From a checkpoint of a small transformer trained on Wikipedia.
Training: 1890M tokens, 7210 steps.
Each number is 128 + 32 x the weight over its row's rms, rounded and kept within 0 to 255. Layers, rows and columns count from 0. Numbers have three digits each. The size before them is the row's rms in percent of the matrix's.

# down: layer 6 MLP down (transposed), 2048x512, rms 0.026, rows 1279-1325, columns 448-511
# up: layer 6 MLP up, 2048x512, rms 0.0365, rows 1280-1325, columns 448-511
down1279 101:093101140088102139144160142128179133146111150144147131107085104132169135109164129148141122111153108199144126082087155100127102163131189162130095187150114080166182154106158089156142108126155116
up1280 094:151118135093120124158141138118114098114122111124111135126194130158170152109180163098125117150128086146147197169131092137077124077157105153128081133124115155176180104150136131159149096149047096
down1280 090:140176095102156174125123067076145153115174145131085157152115170124125144117197147146097106143106103086173112143117114113073129125116067134199142153159119158059087112147086085127144118097191146
up1281 105:104119107173126138154174091176155119123117151122192149196121093112111131131129153171122139115131177119144143103137127178167090120108146136099106153108135116145127134143141148140113147131081111
down1281 109:146130080172132158150060143087155083099047099104121142143162200132118068104179141164147109179177125214108174132103141167153031077096180120118116120147190084110138115130125069143086121161137085
up1282 095:141135138175108154162175101175118095089098086142124169142128140139226157137076092111106118131146138123154094131128102110113172116142166021161105110142136158103094170171091126136124136069151092
down1282 099:139127108166138171142184023134111157121137135139128188153132061188170163082156125117130071137159139126153143158130148153133160112184169124100146135079086104091128108156102193100106131085118079
up1283 101:150163137140151178127143111137099099145120102117099101186111131177070187121110125136111167120143119133130123153128080185171126153100124152167105099116139098178081196173156170150174137157150135
down1283 103:131130110132076140110086094154154102129131133074176109136100190118163161204078162123144100156183140138127124137168111153098202120096109126116130093094105161147189141144152171169107151119116130
up1284 090:103072091103101106110122122128181120137126108129146079139157075115088187105141123123160180099176144152103149198149164148085072135106156113160123127110102123165081147131039099077130178155147091
down1284 104:140116143200122223124153091165091084108175101099176103171105078193131134128116119125113153104151155127158133146112122140152186076116054174111100119134148136086136137144126103114110070061171115
up1285 097:113126123122110094086128130160115141121123160087169099182119112167064147073100137120122091113092119159162127087158110134139144107147114146136124108081146103137172148074106125114147148149141099
down1285 104:186041119127096128123078150161183074107127118099113156105182079142183140144120150104153105087155112095162093087188161172135138119102160123191078117101141123167130182086141133120077081106077142
up1286 091:124111178210076121107101144126153108114155099107114085162209164076101149065202099124112171138164163118117128129118130169076122114138170124121057073156114115143133126150152092136124132133101172
down1286 093:234125119212113182193095093157059114159126146100163163150070058124146116134146159095173098130167153133103142138117083098113220134134094121180086108102183113118087101100166140136164116135135128
up1287 091:079118110151120176095154149169134178141152107098149156192192095148139172155097148189161173145129142106120159168165141190116163143093108125099124116096121139066098146179137194092109125164163050
down1287 095:060104089145086103128143074131084104143101141071084140130119114122157101165112176166141111091148089138123108095119152117110129137115056109184173121212188201110132144183127183127066146111118071
up1288 102:209081185111088087133141135094163117088151099136109108123136185134114152065066167107088096092081128098144090169108107155157162144143131120099137173140150100125098135149171152084105161116193081
down1288 104:210049135144097171103146120088144064162118139135121126125117153122140073053110166171120116143176114128182155104124117141167114153114117087079125141082138097182164111103093141144102144145124099
up1289 099:166096142089119111151140126171150097091162138097117125170063108118131171148149134069131100177143126142159186144142180116166199118160131137143103193107098121165106134082179134143139137073178130
down1289 108:147147128122152123146140154180138130143142149066109151132173161130123098115173156139125202129139052089106156196147175138146121096139187093094177130140105194126136102198054161177119101129103143
up1290 113:204127168129126108122122084155135103161077145135138145103112096183100124139099155152167078116092146090143169139106125126118058133115168162150111172163149167155094126160110167124069173113133118
down1290 116:202162099122101109135159158135206151136059153152135108098131102171107148084110114156123130155099191130137210115095148124147128121166113113064175126126187134098147116149071136124109158140083161
up1291 100:173120092063093122054124124149135122084151090088074116124115124202110141053104149160032095083126117099123130120139129137103127144084141096096128151121117034112150174100117131122126215117202117
down1291 109:118097097119139161142110139143140154161183114127134138071132109126096154127056123134170087086114151110135164162131095116075097134123069163139186102121110074100074118134152144056101190138167082
up1292 093:110140109133112104138145109122111113147147097081167117074056096172126156088107180118105144166148115132117125119120155138128147086117132115161143109140123109221117141150148130121176163101134137
down1292 095:102170120153119133178172151136102205178113121113127111126127130159084165097071178113152149150155050128132127176111133168152085116148118174083101148170118116141132112146123137047166080148172094
up1293 098:109155165141130135165106063147111147164198141121136115102149100170161083107174136140106094170125150142144169136122119192114127045149061136131080154126136174170114105107078114128134080118100085
down1293 098:125111125103166141158126162091065077156148118134118140137159188079131122137205160172102135106091090089147160053148124159121173140132124156129136124082106156116139096115104149179090171167135134
up1294 099:075131080113131194117124083132120087102165087125160115117151170148108135133128107109143120120055144109098090065106093151115128159120112111133160069129118136054101173141101091125124125087133146
down1294 106:106144081111186191191115087075123098159171100121119097184072105120102165155119128110136162079100115191131145095101126097155140118143041144161141122098108138148114098049144126191113142140169205
up1295 108:160142103132148099164128082153136110097130093128128126181094154116093172123065159204117115151125095148163119209137129181114124084128146137150149130146141137071102157147157171136071170124096085
down1295 099:174119122151163128092103096104166107044119122141138156140091136100145080123113159137082091140114103115165048153152183091139142072125127132116188168128167111144148145153175201156097104125139072
up1296 103:157165111150096107192103083147136153134122085112088110131127129104112145066124115145143065122090114118121147106175130144092125166177214158137165104148163129235134156143181142163162107090135142
down1296 102:167132087124157116135130121115081150200135096119080136102140117151139166136147129133101162122096140127065154073126097167167093182082149103134149161158134165214170210217134133097132161163126112
up1297 081:142190137130132140160144113081101149165159090088131113128153097174113153138196089143100190108128074143200163123134108096103070108135147179154110137100167148132148155160111136193098099118198148
down1297 086:122145122120170073080070089168069110094164105157207063141107103133149136138128183137126074105097091122171193120145124128142170173119160124114143100167140150119081135107121125121173159100045090
up1298 100:189161145107126107167128098165114149140164094103082131171122147178055139156153136156133109063154128146133146085112114146079102191167174113093105045087157075111140173081103165166158138131147114
down1298 095:146125150156138164092119097143099126074158135140160116102162151201122109184120105118161146128190148156087083142118153107139116099121046121122129124122184095138168119074145143111151104110114149
up1299 099:165152117117122123208100146182202111089061130134150178142131123136074138133105127105094143193159165144155122148151055151110179160198199117095147131153177140122178182075132101139115150104113164
down1299 109:119106078121140116135109175156084143166099130127109148166075164083070163108162139072107126148121110114136113120139155148105117151095154105146092100134120125137084166159140104176144083082143132
up1300 097:081097113142137146110161105141116145140128097133139160203143126122087112126182162127112119171046115127166125108135139150089094120113191181127073178097193159116183153131147143149145112124134150
down1300 094:162161135062161134158170127157124141099156083116112153113181192142183161131139134122145143142133144107184192132117085168108142135157131166117123128171124082163137141122198158087164107112153145
up1301 096:100148147141138157187116119133176146118136134065232131143137116146149150109147055164151149121089154123117145181136163094176121123128152084126097141130202102137135093166094133132151101138095143
down1301 103:131152065114120092157117146109122128128112166183117126145159080157070126139120158109097094124131130140090148149104094142129163111133105140158132134149030065096096059193174129154087136122170144
up1302 094:133100141124158102117165113143133156137111097093095163121131169144116138090133128147120124106146138119155164085066081126145127140154153113111095101117150102140065170101123107193188113098101103
down1302 089:079114129146130136059097086099102130060158112138126192135154109133120136112157098139160172140113063163127088190168138148080097142159121111139118159159110138096209146130126145132115116164106190
up1303 092:095083163085098129127156132142151140137146111093113124109063157149101153133126113150156118073069162113104125108157130075160143121115088176185108185139173105146094196086146108142153153084157114
down1303 093:092091135132118147072115132103091084178119072139118095119137152183135172078100158111108140158160150106122202071123078081103135150140098077066093032133183126142167151095153149101136143122139138
up1304 087:157164133125110080178150132110141144136141089109119180138151164125145143160116104177127091121121222108113102172112117112127109162185176140096130056062077101161135134135124143114139170130118160
down1304 097:111113137126149199165119113160169132157112142143108058187144112087103104167121092162137126144075148091086126107139149143128087157107186108128205079071107127141113115069081135109126122136082112
up1305 091:080105134158132122141112194182160097080088180099158116164140069142155117180151092143105072148155139161129133158161109150133154188141152123100160141077105154125067154173122124159123178037131130
down1305 088:033110130100116169085183101149162138095109112137177110173108127118167108138141143068115168112070151135173097109122115120089082088079146119126126086125124115100170098139133117103122133074155138
up1306 100:157168130125150172091152083150115104124106145099156147155075142134075127115113113148103157098100128127122137118133099142135072136184161092138160148062189114147155148083123179087155114096096219
down1306 107:119076138127152210062133097138080154176118129109177150089122125138114191107145074166144092134110136185107153160158098143170146047134101104123152113145134094101162125079096133172146142176057145
up1307 099:128123134116172153151121177163121123127129135112164147115144188155149169161106135097068136131139230149122063104163103135163146167145113148089148116136126061131028128135094076113113143097065150
down1307 103:064172139135137089141135115035134170225155090080085150168121082123101091157116050098112175145134124112101166098082183135150129155116112139102205132126123092125134158162148169137131123081139121
up1308 091:136149131151139107106151190104129155168137129123150103090135103099096139143133153124154132068128095160094133134097158154103148117140102114132186116129145164153158118139183137105136144147114063
down1308 087:121077125093140173104113153128133095099161091109074151131133155115131154144152141132191110151143114093138150122130184105166036115110117173165128095120147107120078191175172203134125103144126111
up1309 091:107076158095117111060122072153100079140101123115170148080143140100155144131118116108148174116091182064169140056139133128107147129145168129155116129156127126065132161157096144097105113091140133
down1309 098:066147121224092164165164098126119143080128131125125122140124146146137170071133129140161127159174114168066137151140138131080160129158117096227110108044115093128154065145104182115127170158137126
up1310 092:093101121113094157138076142153163096090117150160082145172117045123125103117141105154148132094097155134149065131123092081073116126126162133103068134122136105158111126110158108122064085081103140
down1310 090:122186128092127145145134110147210187104117178146139088143113178173087107132168129125131155164116125113137098107138177120187108087110164180063130157132098201120130114106122094130126087148144135
up1311 103:158134068132127158151121113093134099157131079086149123138107105177068128109134120119134165118167154143126140153140094204162172126109137100124088084130141085170175150097121169142116114113121143
down1311 102:093110100191160162093102139099128173107136094131124049102152121132124116065123102085116079165075047166110169105112097122125142098098083114122133145111117057086145171136133063087144157152102081
up1312 100:160102123118119115186129158136125117165147131116108124167143153103148109062173149145122119135151196189123043087186166080156116163176207198105122115108158118091177119135138095161152161125048070
down1312 107:015130117079168152120097148130151127146135046134079142123125155166142100131173184165130068104086135108105132048222102130156114126144165133094103143101119137092181118095160118141120187115098127
up1313 107:130139153150086160151149131159126111105157159162180155131187156168111074116111167104132133103086094088154136118177123107131155101149122091137112114182135131137090161094113096090143136129135143
down1313 105:173147143126135134168138135064089112127130177222103081144135135151090115180087119093127169073092117094127082142140185101136142107108130041136107078153088057134120144116149161141154120146103163
up1314 093:116139158106099132127115118110210092096122118114166133116142057126048105107153129093132105127141064121196170077108123161170136121180122125135078137126152127120188140130081160171148178136122104
down1314 088:134114124139115171089127154144132156102120121118147121169130110141107070061115057140172199172086129135154093066075146139133105158118150129154076136115127128107142153110124111098149094175171158
up1315 112:140138138136134152094109121188124122131146076132105085122070139103107157101086170143144132098100147103121084162136138115183143167150163157232118076135095079187095144167170199118142122118114086
down1315 105:080140079149197148118082166139129068093127120165104098135132146051083130127139117140115113156115153099081134116119125176079147183098085140147147124054104094113167068103114155076146096169139134
up1316 097:180166120088064129137149110099107066172175060128164093117167133130139134110111180098081050180091134114123120113117129139127156136169152122172071131162157132076124089164089190191144115153064040
down1316 104:108078102147183116137114148103177205078086137121116143129158192160063187088115121135171156161113127102104165191036118076110145117153104091090115145109137089114115124157137137155145157124113127
up1317 095:125132148114069097135121046127092126105125084131129146159101147135218129148141154143079094157074146201114143174120197186089134137138139149156134070109137103059075144148152080168130110164079109
down1317 089:148108171190174144125124210153145156134183181118123075178124091151072152070151145109169114069152113088139093075130112108143110147150162172129107113096147187136145133156167170120133133065127139
up1318 109:130184165111046147131166127132178127118148126064114148168116058118108152133121086085106103176136140104172085133116113124199106074104129158128072147082136158142167114126156127101124096115074114
down1318 101:142170117206118107148156095141122102140148117055149131083131135129141098115177115127127133134131147142144116196078110142131161105040183171157117166097121177135131125162127144151144143093109139
up1319 094:229119114111100144139142098213097092148147121137068146120139143193122110123060099138160146130081156208117120181121133148133157156130142127140108069120123099119114130111189119128144082069100125
down1319 093:109176097156131157131129108079061126142119097151100107083119108084117166111129139098168101158096094156186098091146122153144128115140100180129145108158155153177104113135118162140084136178074138
up1320 106:150159133157083151087127164127117105156139166141153153168130121140091142128154152136122146221074133214097085120142121181126116046101099191107136105091072100196150167117116082108163159122091110
down1320 104:124177087184094092136137134105151156149052151190120138088136157155082101073125128155145118163115117100095102128170188170134111133054134144122110044074118146142144148208160098124147184104073134
up1321 097:141141134110089124120067114137139085068217135163103126141113172183136199077089128113106132131135123129126124170173138088170153122142112118203085137115114103177147221110103119108101115122128193
down1321 104:164115121106179113144160178151107127158044119135171193107180125092049133150107173126048105136185106078132128090157143101124088146110099171117100156087107083161176146182152112090149176141140102
up1322 095:094157109125081109120142179143152109101134098087141119161128146159105151165154110159129106134127160175132135184130096167167142089102180180159163134129065114115111125127103089149138124068097113
down1322 091:145108126083108156102173124108119115109137094095163132144176091098163177149126157132112126078107128175148128137084088141148133158151173044125185095140135117133147081138105111143108126135147095
up1323 094:123117202141134140091158150129111114141176162024177102083140106131126189065102131091118118114149124113115100113159127114135152099198181160122107105135169169148157163101143102094125152107116150
down1323 095:143124113151095090117130129109147187126120095140103112146099149180088129112138123139142126127132130060133075233060130169098099130130137163123146133094103167123142119140136115150153138145128171
up1324 135:133130140165111120096105093156132068111089066101154121163175132126102098150176126099137146172176085187126168114192109154155105092079124168156127121122101133157093116138084099115172121153145067
down1324 130:124075141156126078151138116123083118145105129084085125165151145090116074125132119117132089153150089115095156192148125132158117110088115134137162140108115107158091112193145072096134106137140123
up1325 095:110134142155121162124123110145162118072102101122141107141115125152161162125162110099115097145123116163159110169151101118107055105100130116128156094155166115151135183108118112161134137187154092
down1325 100:123156089146149101143168150107070176119125204153138188155123134135113095104152145140124097153146132126084109130112107152109137057136197065082143089124076129182169072104099095115148139131180129